Weights of a small GPT-style language model, trained from scratch on English Wikipedia.
Size: 8 layers, width 256, MLP 704 SwiGLU.
Architecture: no biases in attention or MLP, tied embeddings.
Training: a variant of Adam for these matrices, 189M tokens.
Each number is 128 + 32 x the weight over its row's rms, rounded and kept within 0 to 255. Layers, rows and columns count from 0. Numbers have three digits each. The size before them is the row's rms in percent of the matrix's.

# layer 2 MLP down (transposed), 704x256, rms 0.0573, rows 655-691, columns 128-255
091:072185171114112170102153070131118162114208084179144135120178119130091154031144101115126135179186119150082175178092087140099147150161167141076116143157156185116118156142108146124107115128099112119103109123154131137140099090133179098090103148133137124166126135103131143145124187144108133128128134155057135167126130125174073136171114139021151085154139141150100078135091087111115139124106
096:142124154099136126126126098112166090111117106126160148135142095051165090202135203117112199104127113115121159107068175120121177156082102118177107139087147131115152121170123116090110188119156100122132149164113186131165144099135110145134108179177128119104141130094140157146084131134099098132106080157180082090131134173166096129121138076133149152169106139128118118130088126125189107155093
099:126160079126074109120123104130202107126135101149150092108095111145098068140125151144180095146125117110095070050122110113148125107145130125173143150152192122119104197099136120192099170109160126176145141163160103120131162109138131186160115131146099104168153145160149096149153041111088168147105141138170161145094140163127195095154115136145161137153129144114164089173082142142170169124135
098:131144094157062145126150139141158121087118173170179119121088225135156134017114136165131120078135167117061159089152107201105096121132080164101116139149087139135161108158125144118073111090121129172156141132130116185137181145088130139122147113151207171151166126134135138150132120159116145114130151085141103124125167097079099115111187201122024160077160137173104114169123156116103081109153
103:118120151178142115145086081137098114173117130119135070162109155122111141091117111142116147120099140079155156085093070054140171118124109132117190103078090142115087152112131147161107136095145129116101114098102096085143120112132159093077119093163117120163110154092098156117117174045111135153139129103132092130138106142080124157117133135123089106103093128155118125111102139121091114144146
104:125109123077122120156140134169102122179141149117108149142158113185152123211130119069118066139123133167140156084097141000168139162141101129122124101172172131155121169136121089093145164157119096124166127147116065153121145162115193106102113071176147131078166140131148127132190129107087072164146139116105151191238090109125144142077112122089150084096109141079142088141192137151143138142127
100:124153149133103071104134175128190109151103184103162092092099151155097140049113132072154132138114100121092156145150183211111103117123154102119085151150133111138122133127127075139095147068168113115139116205131172107095042137105071140121143128128162133148101181140161065072088125065077073054107147153121110120079145122104120176131109126137141136084133151129166152112112164115138146161146
098:148101154137067094192179168106107125180116063117175172118100062128078150158180118166115122120126134114099067119159110060119146142100131152081155095119146126136132082176131139116147120095122108117083114149102146117179100090136081121146088103114127161138105128110071132081132194109105099113076149112163115146139175131132138157137116107120132172163110188132096110131111120121120155130139
095:119104178072126150173169140115116125095099177131157110118123082074118114255132153126134126139148156140087104078143103086117134108133195145145186118058116160099165183123169158090129166129094098153147129157102114145060098152139109143149126086155098110163092065106194150118086146169101085093124071170153166147142123168113150110134136097148122160171138097136140120110170097124132112109135
102:117117127107140160175182156130128148134119094207132112097123124150133093255057128146104193112142098133163207147125078085143121084153063100159211109104142140094170107085110162143132119109164145133117108115119110115126128149153128108088132125130136087131159152133109144112102120149141175123154097076114124150155114073150112150141120165132160082085134122055101199119080153141147157141066
103:127083156127116167162084123149182155166097163168131070053110085121143150057179130114098117140113080104121167129143166255131100167105075151124165203169095097151163131073137100148114114135093112127118113092159140097196091096095128122110123096134178070186113134117107157181155079131115083115058137098158129064097118140165150168123124133128139128121078086135108088138133082094110098125156
096:160149148106133105146143101130177091113066197086065140115168070129205155192160125101140095125255084145120092122148120108098089084178107112141124086129158142199131182137137135087114116134156117081126194105117119117146102130078098139130123106107136154115102100127130118060134145110087158147073143061112155116188043107092142151137098130188110115131139110158131178164151120132137126093169
100:114185098114080133147127144160062115162086087154167129129078071180170097066093142135104097143108107123199090156169122080087188112117154090105113076113119122123117134135148094126129126137173128095138136201177035163087115148154105115135119130121175097174115094155090132119145141156116160098145182073134147165129092131124106140149073166162142122114124129157142165178188063115103135155170
104:087104153165126150094134149150112137204086173122101103155153175153130121109112083076142085153115113128100121161131133155075144147207140115151107073149106129148108149167121135124087148154168140111099120177112156030232161107186136151212087101081169110134125119153138144121208113071096119150102100135098155183085117126143103073161062123090150180083090101184152167148146133111115090111147
096:173114133087120190134134085127134075143136130089140113153122128167134106069140152108170153163142176077157112146149135202094113102065106114087183111124185108089133118102128120126127154181112083159095113102122140102149123125124142066094179108150134128083125093130149179105113086156125152136178133075126176095147137136076197096129126136132170100184090138057092136164142089097120065144150
100:101168176101164151116160105135186091136094171164086104123097126103080153114162088107153098133173082140131130178126138111075091168187134183110130130135113107182138117096147100134129142118088129144170126145118092119177147146090110086107130141090162092140135103140166102123108139184081163139094099088127122221131122160112126129107131149164103126129157059084122134115122137129098088139109
102:092106137171084145114115170113148068118126154161166084168167098103157151120120078121116156175154130131108135157140099157106143111108118070156109088156100124137162114125065147212073080153197166194117084111157129146147102152094104118112065114136156090155111135127071181108103089189087117084145059152173145147170094132120119157112198125170174166109166141118151112131152091130109160047152
106:147148154196150115090160152134127124072132205134114135110157040116147114242129098147123112123114146109124128060070116000201114151161170158134100140118124157131131124082106153143121132158073082173106128121153122145120142102094103173133123146124133123144118141182151149087137135128165142083164170091125126151138113113102209132111111148093126103137152134100123119117148130073088139137109
101:164079145120104100111115080126149088154163180103099139137163154101119121119135052091122141120153131084111136093131120034137177179179156082167112153132098116123166131144136097122140109172117091118149078101158121063139159126149173130140132129091103160120119147143147113131154101110118124187141135182114154133164144088113088149092093122050103102129209145108101088128076181192164112143125
104:183125114144145088126075133109184099140130171131095129177148170087127160219122117073136173134042165068153154186112144178144111181124082116144138166111111119173111134173139134145136112120163099169168122131121115155128122053174103117154126120142177097087108095146149095105155160102086091179111110130125122169148157135086081059086144084112125110104179085147115120114153126044138161138149
101:136114101115116169119098116129190085070152151112080056133162094145150132102096151125184192151086130123195107120109106170171114184136120107118086098115129152127144126163170112150151076119113122119153145130113150133171081155089189161176123088130120139032093110146157135116154076144101186103083184092168163144188143113105188143134081112153135093133079161161121120162142145112179120108070
100:159096106116135150114147121081165157142165156117175145150123155099093159082162111132123173137061146122080126108139153255201126150136158083131144130097127193131138114123121073118094117122136094146094134118134120160160093143121125127131120111181184111163083085148172162125104135105084110094161137161142156068116177147153166143114149123178120177122105139162146104158092153137105135100147
105:154095033111099138095112152150114149158094152142145179070157123125094097197164139118127134060158123126132127124138116107078103104097080127161096120133137125065064187103114135102133116085120134167118127209088090087111110151082103084066104107103141153131135102167123164128164123108179187146133138102138178088113113117101090152107126125164144124204143074134102144116151059091134086146130
103:131106149113131087166144093149166092119085141150127133173171155057131135249139140113209115145096121135125118113190138102146140176117143127157045118165114117201112129086184099145092084142099111134156131167122082050157145095115148123114145090137137104185122111141122111158110179152128117124137171209057130175121119126073174121167072135077140146169147133138148121115121115114108130142170
103:170081122120098078097139094108094143126111060176085156106148097133135132092088098133142073173153093139130141082166160093183128095133080091124122116122177098178092103124129140106133162126080105111136153096180178170115132094147182085096139075120163127101103165127095090113090155128175078126104129068161140107158141116167146160129165100066106096137098160131131129153120088138097165129116
101:134084119168107106107120159112155127122108133128160145123179150139079175000147155136121134156122147094177153107170118255214100156167150136071128125161131145153123145158178104111109110111105151081107093109162132100113106141106157175150153187104164154120119118090138122150143188159128105192107165115136119112135115120130146070111136170109116151094124089124101155155116145132124107102140
098:120076095163122163108146138143115099177164093103151118118119183131132136158107079118199116135128140116134142115152134000143187121118127110137129141160126116113089138154160208151129125154181128146093122104153122111048172126141038145140167144108099128185105127214078099145026095147121119143142123123072152151162145144181146126164058137103140106120120093137158117164143170135114120090155
094:068073075140153120135184139058152179122108149131137138140122147203116147177148106110127131124093129129050180171143070153162126083132075106129120120149070100077113164161163104164150091105143109106063202209098137127096114136136206106140165111155136136158095122081139168113145187103127071156105120114130124136113115101132138077127120163115160098117094091147134200119217155124124141144135
105:152154103089115092132132145089146130166120171182143087097111157119132163199146126098146125159161138151107113171121154082157138145070115205144118160107142149107147130162112098104149101192117128147070169134197095117115147152180099120131158109085067101176117103134154069101168107128161159123113150119166134078139081134119107108166126186088093152120123068165172152109128121125212141099110
107:172090111117143132156123111077079123072122113175085101147196144098129113180078124104139141102123140124161103130119118174186141127112129160118175145091192154091156175098120141127137092112120091105092138100090177131099113114143119127130078122169092197103142066177141164087159114121153105148114083131168093073123096178091113107156117114152113152137176092130099093129145129128141129120161
105:156126114105121029123125168185126110153150134097107124137084146131133117242128075135109109116153165138149171040108125078051152085150142079115141156134148137092135083177144134152081088152113073034140156169134124145165145140173148081036134141169074139122153138115094125138109174169145173135174152197138072149130184131116143096134170122137155116147124119133137111082186153128163214186130
105:121085091082183155107091102144124140157184149115145149102125129147166116200165128182125109109209116164168113119161080119116113099136097134164169081122120199167093133111164166103105154135159121174141154044104136171145163099119139179051089131084191116096146110154110079124125142122113131130102149129127112162145096055065099165139178059135112075154130133108123109112147127123083135170162
095:130097100104199089162100113177130132122064155120121132128129075149118173155107179070109140131109072148158121102160187119115138091065124161110087094185124113095135112111127136117125117145066116139121161072070161139121036117137159070092089162104131135114127139081075140109078115083098136098153167082152116138176131101094121111136085105140138155171098150170092086199146103160143116210132
090:166098130085103065139134101097039106088085130160092133112108094116133127070095120085117119119147125126163167127118088140137130140136139085116096127129147077173168171166104156175107095176136065145108125142105157163118109160103140084138147134143115157159129126105170077171150090180128112198181136135131154134107108179104130055158115048164163111134133149134135109090144102135165139131094
104:150161124146115170203185131088171155127094156132146146174144166119057098213117080126082158123108139102081149113077117074134110129167133142122140129157150106094138137172145081094098130111135161202106134123171136090129111071165091096110118093151134109106116125108146117177080179138084158136116154114130120112121146104097150078123104184115161103166105163163086135153152156095116101193193
101:106124106090109048129131163140111087137164177141126169192106145098133140213138091141138143150122135078178133158166158101155154086191098137148171162134184101126090135092121122180104103106145106116171103142098166173141106084120153116124180113117124185119154189138149109091075113108126140142137137162162107120119148146116099193133065137132127088105086143114170145116134075120113087137189
103:153136144182147127110085100145187118089116158145161118150125150132116114086167129168115105089117148116140105052106117211057188091140121155101140112134150137096090108118108138132136179134159193102143124104185108100145126146132146108088110178123106139116096129108112124135184127109154117165100158122098157112172122181166082128088076127187142125044115134124082066088166140129140144161111
# layer 2 MLP gate, 704x256, rms 0.0609, rows 656-691, columns 128-255
090:129131149114118118123069118083048134123148122191112093128136135168104095139148115147142173134175096135107135140149142151062104187190089066130183151092094128156123173072138125114063175161131119131169111079103087082103142116188198096165126142106073184095118203121154098172172150159171139173125132095095114119111135107113153090121148212111146158123158100104121145115097122125080139135156
104:121133083156169058064154159116132194119126177161149225098122154113172084131159172111161069143109132119137093110107201169108106159107098170091189102090130133183162122118146131158070146119108160129086191154100116116127116142176073138109113107170072086157186146144096104130130085064136156139108084125200157085146144168118121129136108137145113074151123105113175134140109143084157134100173
092:113120143132110073107157120155172142083162132137094102144043122121145103179061073113149080089124182118085164100147093113177161156155094177176100133110122104089175109169123110131122113042158147137121076101112156137127122133159185175129145081169153152099131129105111115138157068127121158109127122163095137144109135155095124157075134126081178160072094181163114138161119184130148202133088
111:113087132149159089139109117126129182151105153122146119158146120118121117173178148143106129123128146120120080068108086087064093043122122168184179132172091152155091176098122089129140152090173120135077092099122142142079144145141190090142114053155085145133114140103157093132201145139118067105161153172195128091178087182077141109114102137157165093130100104186147153119148125084098158133139
100:096180125137123102122104121082146163084117103155137150115119121084124165137151162158175156088131133109127141208155129112108061146074127163156140168107128134126161072127114106181141082099141196174039155107119164128093122145196104142165124197095060154147142121087100131181111081089119112125092089113209162172085184141175169122114141146141113132145134124158138132110108135145150161114129
098:137090128124136147135136116082121131191136081124158135182132115133120090141149098153078141149126087109081110073070140089174118143088119111054087121117119120128101161140141116157162197131129100147101073120112111160156145143113172116104158145135047099132120162140084147174255151147134125114084155140113091041176125132160144147174144163089070101167128116185127107062163133076104135150139
102:089090108105117122091112120108175175119108089126154097153163129131145106195165107151154176145114163110059090131129079128133088138168167066161127128094127048155120101103130118119136092188149137108124138163144166131113105158129110150103128163070120125104247123186158043160131137137137154133050097036142178166101113158146086074092122098133124140097085116152122170122117158148085124127154
092:078084141112127121077166149151100129142080107112088136142116117147144128145086131094122105179127206199103128139141118104071113121136131191113154084108161142106131167113077122099145095142096098093137133084142073087139146096119167145133107135203114082137163097146173124148168162110147132155198144138097148109151112065176127125125150167120134099141117130106140170089126161192085122110156
106:107156208137143117139165124148145099137112133136156083144107172165162139150120095103040127115213118135128159124140085126161113171167141150089076132112138102171123065083133096142119136153126064093131159084111146157158151100111172143131142168177121120158134116162131093125152104091097125111060140185196098128112138126122098142140081128087097141144119089163141111163155093186143174080076
104:108138168103180084109106090173102185143162138126127125146096128190098141154096102122135211077080107080093168086070127115186205098068149192089095107130074163147135072094129124134115119121091064114139128148164137132167133123125110142071134106156166133107128136125131158106104134095089086150155132177175104137130168070106140097108165098109107123141178162096173175106135079126147155160143
092:112062137146130140103117082091068112128131093070133130140152114156099105137156115187112117096098142103114126114150069152099142102123126144103139132115130155138084057158166130127123136115162143146092132147156102168145095108120146175163128106156135131114109133089150157119201144156124122103180162132156191137133092088091152103138137111141133099106069169167163168075121061159150156104097
098:103061105088109132126110124092129168097154124091094094158140117108085139152110066151116119133102157144183124127146071134076148130137100185151118136155119174134091100145084113139111085120131157103169066104089157129152133134136172135122185109154136123140105127218150139133173139118121107144065143186083166121120107159107157188080158106133150137105044089097083090120147116129122104162110
108:108119133144124136081164168109117152195122179135150149127155180141088143197102142157123151061159112135122151085120162102120144114113139071114111153165103124105172183101040123103145105102082199094134105143152174167161070090089180123177059182134057104121138125187167093119144140123107092107111114142173137129145095152176177149151122040058150079086165118065117150115091103132105087177120
093:147143140062105146146107134133134097147163182105132103124138098120111093125079095107200096109159070091163148107109135162152163072135058127164155139145171145147082176143181126117142118143090117101043090076114127095117131149101168148138125122139147134061159163111185105106146127131073176141195126121139080104197122141139181150104171111130112166121074139109116150121127168085125119145053
106:087124152097201094194160152179070181167055113184115205133083123134075145128090057168186136132126109145097111090100166136122083107077157148071125123128110137141135152144111166120123095117106141168100139181131149138128172123134103044116158078089157114088184093151097152172163148080164096142056151140172119180145174161129118102116146083117152103143140130138151085145143113142165133102101
098:071137112130109109175099119130137128139083074147161135209110141125154137168143155210087143131140127129071088146110089091145077176128143117081199116175129139163102179082058137146133131127085107122161156183142138089180124113113130137122100153123121095156132138201114158141098158058135145212084112124150143142156114130113134158112139114150135082135107120142098109163149059121166137149141
112:164142136075126156182137108112122143148129084135079115206133158133146103171164135089160121121097159121139170125115142157071091090066113129162169116117157113122053109123159115113134153178107105131134177104158140092123112093182110128094117100177084120135121138147178153171184128086169130165093174150105093117168092111122094139112169118073090069145081125142122117129107142112099108165148
101:151142147151091131101113121174138178142062081087062122134202154113103131161105110161139136103194119141101125132139114120115139128095108155127074179117089151106079105160124087155120117082132183083120093141059093183126138092134111133147122145177127156132121083141182170178105174061154052142123150142099104091125064162178088148103191112143166167101120075090074128180158078119082089185075
110:101174157127092157182147100168123154150109086083089194190149176232115112145117127145105178137156139162127164146130159094133094096081114107089134128126099119098161100113105107076082121104095149077112126182153170110168154124143131139154122153091099115107142109088135088144138130131112120130144173142138103102147111135172103160174111111107132110102137158130187139145079175119101206119090
102:151116186104129100145153090133108136161109116078093152048098137158113167174100128144122172113136132091132055099156085086149151095130078087091113051186133122129173090170173105127135104093103059126183126133142123122123148088056118163108076061141130140159078166060099122097154136118120150123087177108105086112166169134092161164087086127089134132108116108165153137136075146111077174095131
096:149103151127118086105111071108182149185158156142151136132142153126150166161210092135146107131174162137103095042133109121162164186110211174123115185120129124126126113118121118152143141163096108138076152126173124122138174188115106145169109167143109124115138094140170131091187142106101126109153099160081151111120124172116150134101183160153040143147100130118085109137099145156086151094117
105:099095134102113109101093148140079096105185156120081099111125161110114140154133126198127142138108087126059142115104180123086140116137159123120199156097095094135111164070120154156047121121151226144125104098160149163080102085148132121115105118188152137099162115111184134103111086115109149105128181156144103111200171080134162127145153108133129122151135143112153084108119107159114115118101
102:140158086080153171091135142163101157142176141168167098158131145200108090117124138163143158176106173153042118177107148105160138101147107135098145114171082174190094099140129146125107130103116165125178147140153121129143107213097048151130097123143154092133123104159145186150183086163176115149144070163102190137183169129142120108056134124131171125137113154079126112138119126110137169114126
101:110152126091110130100155134101140167101076073022138125181165069146113059158087119092145122112158101133119124147169156115128091143097139088082153080194159139091108162063050168117145165139133123082097175133121157144064117154176167114123136157126104121111128091176168166146127130155101142155119146130223106184085105141198085137101153132119156123085157100101161175140137151156117112130125
097:155090104133115118174145093144092133127124193112107121112084149116027121198124122111138125139118070148139131116117170105141104089116154089167189145130119198103106072150181071139173158122120148140124151135180151125163152105145111146215038151139106099109179177186133102092154108143129168171117162136174141197137116135167069155131076114126075084126174128073116138155094129146197162100120
101:138158153084142072151119063145129113132087127142152117113099145161105093144187169162123180102130146111129168149131141100131085126111117136134135103154082153171136172084094118170108153122059132127159089143126175096135146141180155078108078114178054167095114172156134164124218099110180165112129157164185155161115086081104131119070214165171154058172121213134135129138147109136148136127088
092:131096173106112144139169136192098132111060094069093162079143105150135130142151152127179116136154169156153130088150153108136184123092144132157169090177142136115162163163114114140129139168144154103148128137120152111134154085100147181088168154140145152113151187069165072104152129069156094153155084117158151140170124111115179081171138165090181092098093104132107146124124129175127148182118
109:142098205080145132143171131120137056153097103128093129097114171090100059147100185129166150144201142161104111153138094124173134115113090178133075102134164125081067076091087153113153143117141139108074139120098110124148115105133148092131140185142129139097143113067186085140133182154142066153088091080146159116127151157093199134140106127163120103077135106096141164178085103165104188155112
112:108112110051166052111103170154128119119076128112172111137149134131166137167125124128185107155135125159118164085096129141193155113106152170159138106079117153104162124127164195114110181127122189102096065101140104176110062120176144121133139155145186133105182088129183135132115201121157090146101212129146132151115215162122152116158052133090126085114108125138151137098167132103117104154121
102:104100184089105105136183126072054189188089152129162120141050133197110131162084153195158165132121099112118126143181110089153118156179136157140099115129081106151120126030125078098163187092170118165125076124122115102114157109065067182132113142134120088123170117171140136159142172136143061120150139143136144148148122134129101134158112109173151145141123156145142145107107135159092142108134
103:143045124158109149113142112164069099183126108147128096110131126140144066150133107094087103085139136081108130078110190069128123115166084197073128148168140112161136093151098118091083119083143169159146074177142136142101099136111135108191110140117074132085133102140137185151141151125099136098157078153141160187157153162171179113135115213133129164175105124134134117112072101098155176112125
095:180130121120171066149150103122104134150122147157104116152097113140118124137129154086122162176075158113152120129153137075151088103068124144124172110169126081170198195154115109136171166102102164092129144115167172140150118144116149122148155102146103120175187097117119136158133208120169114174122085173126075126127103113128105163096160133118116136175070163135064142119072172122105127156142
087:135125149101139126097091161170118150121133082115141098126087164159134085137124185103112159154122182087100118136141115117108152072158104116169105118105142096119134139135136091144075117125162099064118211157158173115146093091235112139140162114175169190075142132110191109184110108156159163146058207162183163116145181136135160080102141162115106157095181093132160079119126136100060102105090
106:157099105050102121124105128099191155137098135089127146152132116128161064161151117176115105123167175101100115127162160079149154134144129119110114200126170160151120122128204081156143119097201125131097184104127137126175139140198171157150149128156109098103073119116155107172177148064073111153093120152137114119072151113148128108136185149147095118130056155162074150154195124189117103088134
096:104107146126168162093140112139099096153103121155166146074125126165155055138130154112069052134048110094154131150085092127109121165117122140108139138160098122136075093158182091095176143171120171146164177180080130156133140108178087057125097159193135099139093166106117056171172092104155128134092136136172163138167067097151175091099113152134123163132149098107172099206143145138112109134112
107:157138182110143117068129077096197174081103135084070109178090112151121115182114142087123168137130153045079126108117116057099128137108114148094132089139209101145119168143076089127142139127103138114131104138157136104119165126130108154087107138128128140152123175160139091145136140138150169138129121164176083128188158100086176173112123134176153120110129128141110079111130120135156160134133
# layer 2 MLP up, 704x256, rms 0.0587, rows 656-691, columns 128-255
093:114140147105108101095164130209225114144122063063141129113158163151162149134108133094151101149207126117130152108178150119164089093103142147158106120124172100144098049185122141155188163159111121124106111131124121226129160179119096114057154124056181104134140123110131166119138156190115115111118155134084163118124123129144104099144112148130108102127054156146172116132165086074154141145128
099:183149106103119114147045109098153108106114068084060131121088161136181166125091163171150092156097125144095149091101125118122071168105082166163149124152161102089175167124145112184133171157107124114124175193146107081174185142151135150082160200171074149170115153146095143179100127086154089155090093111087136116205118119135108196112165092119081079138128140118089083179159106053141130159129
094:142184126113151107114203180110132097082163093163111089156118137134127128114079094082135105094098132109109106114167110149158098137203144142074127137139108081132141149132081161096091113137176145123178115145072152158189101113101143131119182125123196136129171096053178119015097150107128157188170094108113107155175145120072130171101119110127147160086117185128094121155103177134122122143167
110:158145149141141087146118059139141166140198167123108130166109146119160141190188122094194158161135140117101112147083095083149129110147075173156116101079069162126102126165169097146115200072107142166124144104099147093145086161168148105112092082116114128120097103098063118126147134085176129143104105135129094152095178160112134104106105179151093107133118139141089122149140175125071068096118
105:121144150149142097151107146136143067165146142134161089167122157131116123037130132082099127092091128157183110141140130120142182109187187081106124132090121105066115165134179170151117197172078077135166122152162107076105156150088147095116181076178176104095107117129151110090112153175171141127171160150099092124134101162079110084170115119119148143173144145050155136134120170119191133124135
099:094084137113107129112150119149194152146126156138125141131150128037167137123121124109136091107102140104088149104104107095233157118171175075115143162150069130141104185089132128157139093183113134096114099134110194109158119080191132105137093063123062098087156140115108101152163121110103145087136153135093120189126141071153070165100156126109149157144148115113149082125138164120171156144093
098:138077106124117110125081150097122166128164138128172120113165080102148097138172170137180177142156157146128054099146143071137169141191169130099113151157101109101154141073161100123084163190122204104136101122142136186120119150162125134136086139109108202146155104134165122153166166090076148137110168121150149167152174070129123136024198116129191090108098138143107170143174135070081104161108
092:135136132101122120171121062143175123127168171132103108136163211118072110133175186182150142133146177037095163134091152109128147090127141141149088172122100138089152078177117144076105134109146135128090143157198127143113116165191126083152172086107103125132142084162092105125113142116151128109037108126194176153175111198100115137113171160128118140115143162192123143184155130091155106106103
108:169130088060180150177051135170139139136140138072148158137127099152139087114103156120172160130122085112166165131095167129105126112086124089169145153176175121075120165153084199147176086137195144151154154125141111103074149104082150077123134148168135175143087145169108147098088185156138138166138106061074165125179120125113187104138189131124128119101102136070128129117088138109099091149096
103:149079127100096127114069104175141164130195141175163105166086098120162182100113138123125159105066092177182183084166153143134122149091122178159083152104136166158137085115077103149133161163081124167141149109149167110162144144117169126085116161145179079163179166167159147117111059113081154153142110162131180192091162096114135143106149120153124152133111144064124144112152114096139071149153
094:109102180155157087137099105148126145096172086123141124154147172104118128120079155140141174088163089179142062087104091134111026117105124119141113150137083071118107120094107129149105142183153074120109098147073121151147121095091078125109166121103137050167171096121113064084133101116127218174162135098145182044131137146148126133172134173107184122132121188090122134083182146110145154137104
098:077096159144111140114088142169141158125155138148081126086165119133178090085104105137131180092098034104099104174121084139122168114089116119127161125111104130164153214133138121103118096121186141098083162138155039140110099135108087134131117126118114085158133126137173127133150071154079133134162101111118113142167133110142163146128157149162103118138101145174113198107124155179174164120156
109:156052101163123154127078191118044172210169159153106112075108159144146157118164120156154143105100079177117137132090146182105171185097124051092142135130132130130114133153123097091131127132195094156121116132184134061156084081189164102144132096122073087145128143105111108120194115110096127131161115148093087126183107106182165153156095148111148150149166107146193106099089164130131125122125
094:150096075106141074125161098143140075132133148170130049165135155185136083161152115150149169120161191130148141152069122131105153120162146163140108165139128079141097156137158109126123148138100157138146109112125130144143102165115169164136127135144116153160136134035168122107093140150127066142092092130151127149127108139078113114106073130123190147136109134194087136184109119107151077143143
099:125139180180072100138115098113126143223165143186087072138095148088134171119138126171088122084147067138077153172171086109134111190069155153162120154145135131118128150088154079178174150147111121142114137165138058116118175162099087111163125144125127147159146102155117132114165128132120125095139147139130107138161161097091091138127172106125150170120110098117139096122090115129030101157118
099:167080082130123131122140162173144059138090120113118116088177124122131107123172128106155155130138191164152093109103218130118161155116141133084139088107137137152139072077131105142100170107172149122153089088118123155143124121105135110134057082148085085136122147130075107138132164189144167075109200156120103152144154122133145123145122171159142118096155073144172131146117109173138190123108
113:136118158179088087028134107105133148096134129077055102123154115109102094046073111155136135139111130124143145143087063149193141194149201150095128162084126132155103126118162129118109131069185118116135179157129106141181086122138201127115153116149151179131141175091104185080161115132100141153115095092139101148146103179153103145060040126146124188064103115112105137168122149166145106129131
098:145110143148168086158156153115121092120131120082134136143136177161109076138126151142147077176182167135090116097123146094129175122150112104160153118110156102121087145095171148087097152108187112110124084119145172105189158123104166072142174088066119181119099126133154136131136159121118135131182183131112119097176104108047061189130156081111110137085140113140153198192105164108120099079164
107:108159145137154163169112127154157106110171134120110086154099195077166113119153074118111092100115088126084142137119120139132164165132072159140093095118135079173121164142142131118133103107141076195127143134111090131086127135073144132071132126093158098145075153174127107164139146111126095154097093105129106143157108124126102167125147108136128126169159097151120151099178087113141116140178
099:138188117102166133162182132096057043112052143120124131084100118132109113123111147130137138154152130116104049084067069114139179105173135155169071058169171152128152114129095162151153099115123147147140107103116149177103128091112177148113167053148152112127056154130136120114136143143139194122109199130156159131122132103132211077049140124117143094140093153103179061166099152146126165134109
098:117149121104144144142158088084193113137184160159128134140147170090107143146152095101166088135109081123090117126132147102186108128132162135118138153079092081105159109125133130106135085115159113173141131100146151153132089190117136102135108119112124097090149067127159122107140149145108088087144129125140124123124091160117139149081152141136128148088129180144054110125162122078195159149202
110:169148127153085064131130081128174149134114084118227135148123200087152154110161128153156093090125139139189062216146115170131108163152161148065071127182173145099104146134133118148139142121137035137115133176127085122172072132129164107099103128104119107148126138131123158192120155117177156173139120131097153122093030157114143152139163169152089135126146124142117149132147173116107168187164
103:116123165097053116133145119155163142123117191112103113095128150119165115136119177073094142113184126090150149138198098142068134085124122118168082180103191123096191141122047144141109085160123154182065130121112123117123105097160083156146118128089073183101127094108109042146125145096073178100070125115098131168120158132080124158153126133120147088139102157178137113052133086147081068136186
104:118154141137092145186165130125124152098144089108166149144141150143088117144145077105173087136108114084052125148132110141145059099144074075166146150106224141118114137078097197135146105107162127119177138158145161169095107170139170177091117091085148115082150131155134111117092081085150100079104201110109130134079105116141149144071177113099088091084154132120164175192157165138115128120041
098:153064141124162115144123115147143111129132105122129081120128137122087093161149119183163150145119087140124159106138167084127134177084163122125124195116105145181128163130124065152096121158111164144128148105154105133169103115126141133148080176177124097107178180188137149144171135134153113151049144133186155153136086164173101190108062083142103114127115120143090161128110107125129170101186
101:153106082127096105066142146110121093148157160128195162119122172127132207109117148115115128103164182161097165103125153129129109164153149109143156084123130130118126126122096140156161134167128080101121159112111193102132102130097118180155108169157130094128099108154106100124062151073110189146122116149115139175174134172142180087111124169132109132145157080105166114124121154219071197089156
093:134077151139140132145113141148112105141082141150068143165126125121196128133122094093218048083158104101124098082141136106157179115086066129119123139099128103066167148151100138116153096070219129160107134153087180187054090135180116176080079092120128157088111127103147117137107085095042130117163107111155093115131109151150123118112118101144107154069154159080151102156122107140126139138168
107:077096133143123052086124183067163086080141143208155115111131152125165158157161167087140116114091094203149038127125098136074161135078149133156105176101109129097129128150134141119134149147115105126150123104207133142137118111178091126139122069142119126118130107126151072095182068155109167096135066184129108067110053167141091152137131141116154131066158067128113147132187126139106101122149
110:138064107123136085109120096163164165136186083122130106085165115139087129133108091101165102150100103080118118132128091118099120140159127098074164119135156152159091150165086173135109113085141072183096154124115085101180181136152154112130137048074133173071141142086131083091123126111172118148097046104152130184096055130123130172160140147161071080119151172088121087127110175131111151132136
107:189114158138167121164108128180154107113157057136134125128169151060155150054136126116156152117139084125126172095102078124139093100115080153108183126162151105134094112166196138127124095119096093106123188121071124099152102170171182098135094167141109110133060119130096088100063109080132148102154173141119141135076168180094105125077144151076159116109132129121117166166175118175126166154091
106:173103070085157083093109156103119125130129096172152140125116104092163156137119091170073135119111123159112133169163074127115117102137159142186139123154166164133088146140146109142200052111139156109168122163130123141096145120175148140078109151136138128122110124162119079071066098125122116118091182143072134121135079101081129177123187080153136147103162131136169151132123142102110157152035
095:118160124180085107118188087108154137161126137086083181082111077173158171121083187141081108118110129156121133101093094133140198068180129161144129174157118136100083152095118151187155142143135078106109151174058143123129086135114166088098127068159189079114131172146125137134166122018134099086161117163112089114099200130127115109062132091176123183127116104142123033170125057121139116096124
085:179122183134143096155196109047127077108130108037064090127122098107094078123148104114165111131130187126141142106113102141159184147193097174101163147112138136139121136136083163103185091067180123174160107168100102104112119175193092188131129135119140122146096081154113115144127082060138090143167156111135124104149088124114084161103156088114100109106182127146100170203167150166147185136109
105:094140056112129157125153148137116149128109150092154150187101124109109211145083141126191146172160146104086102166169136108077124092177138119067119124115102131144107197101189135107082140128117148180103162173112133121146099120119115074130150133078096059109136065155144095140117149114115141169146084101177147141214174123123090112111102158111137079112073131144112138056145115150177115127145
098:165166127163087091139105156187141162146118158118097086107138179143147134145078115103156159089201131067112112090155162121129112108152133072171192079135165080088162142121132116102129136135123088116145055101128129134133138094128127121126138117106155127094140091200153127126104121131133132094126101129136117086067154174133098144151140166154149111190044162167140095135151148143183145128094
106:149031127158114118118096120116168161112140167127140123126153125124180119143075184105115072118109174121130075109122128115075111121098093202129111133109201085120137121131091131108199126125131130172142101062134092103101109146148186133084121172138098110143140133151090093173150176095189129167120170159131100117133162142091165176105142128143195120095121161151095101061177116098140091159149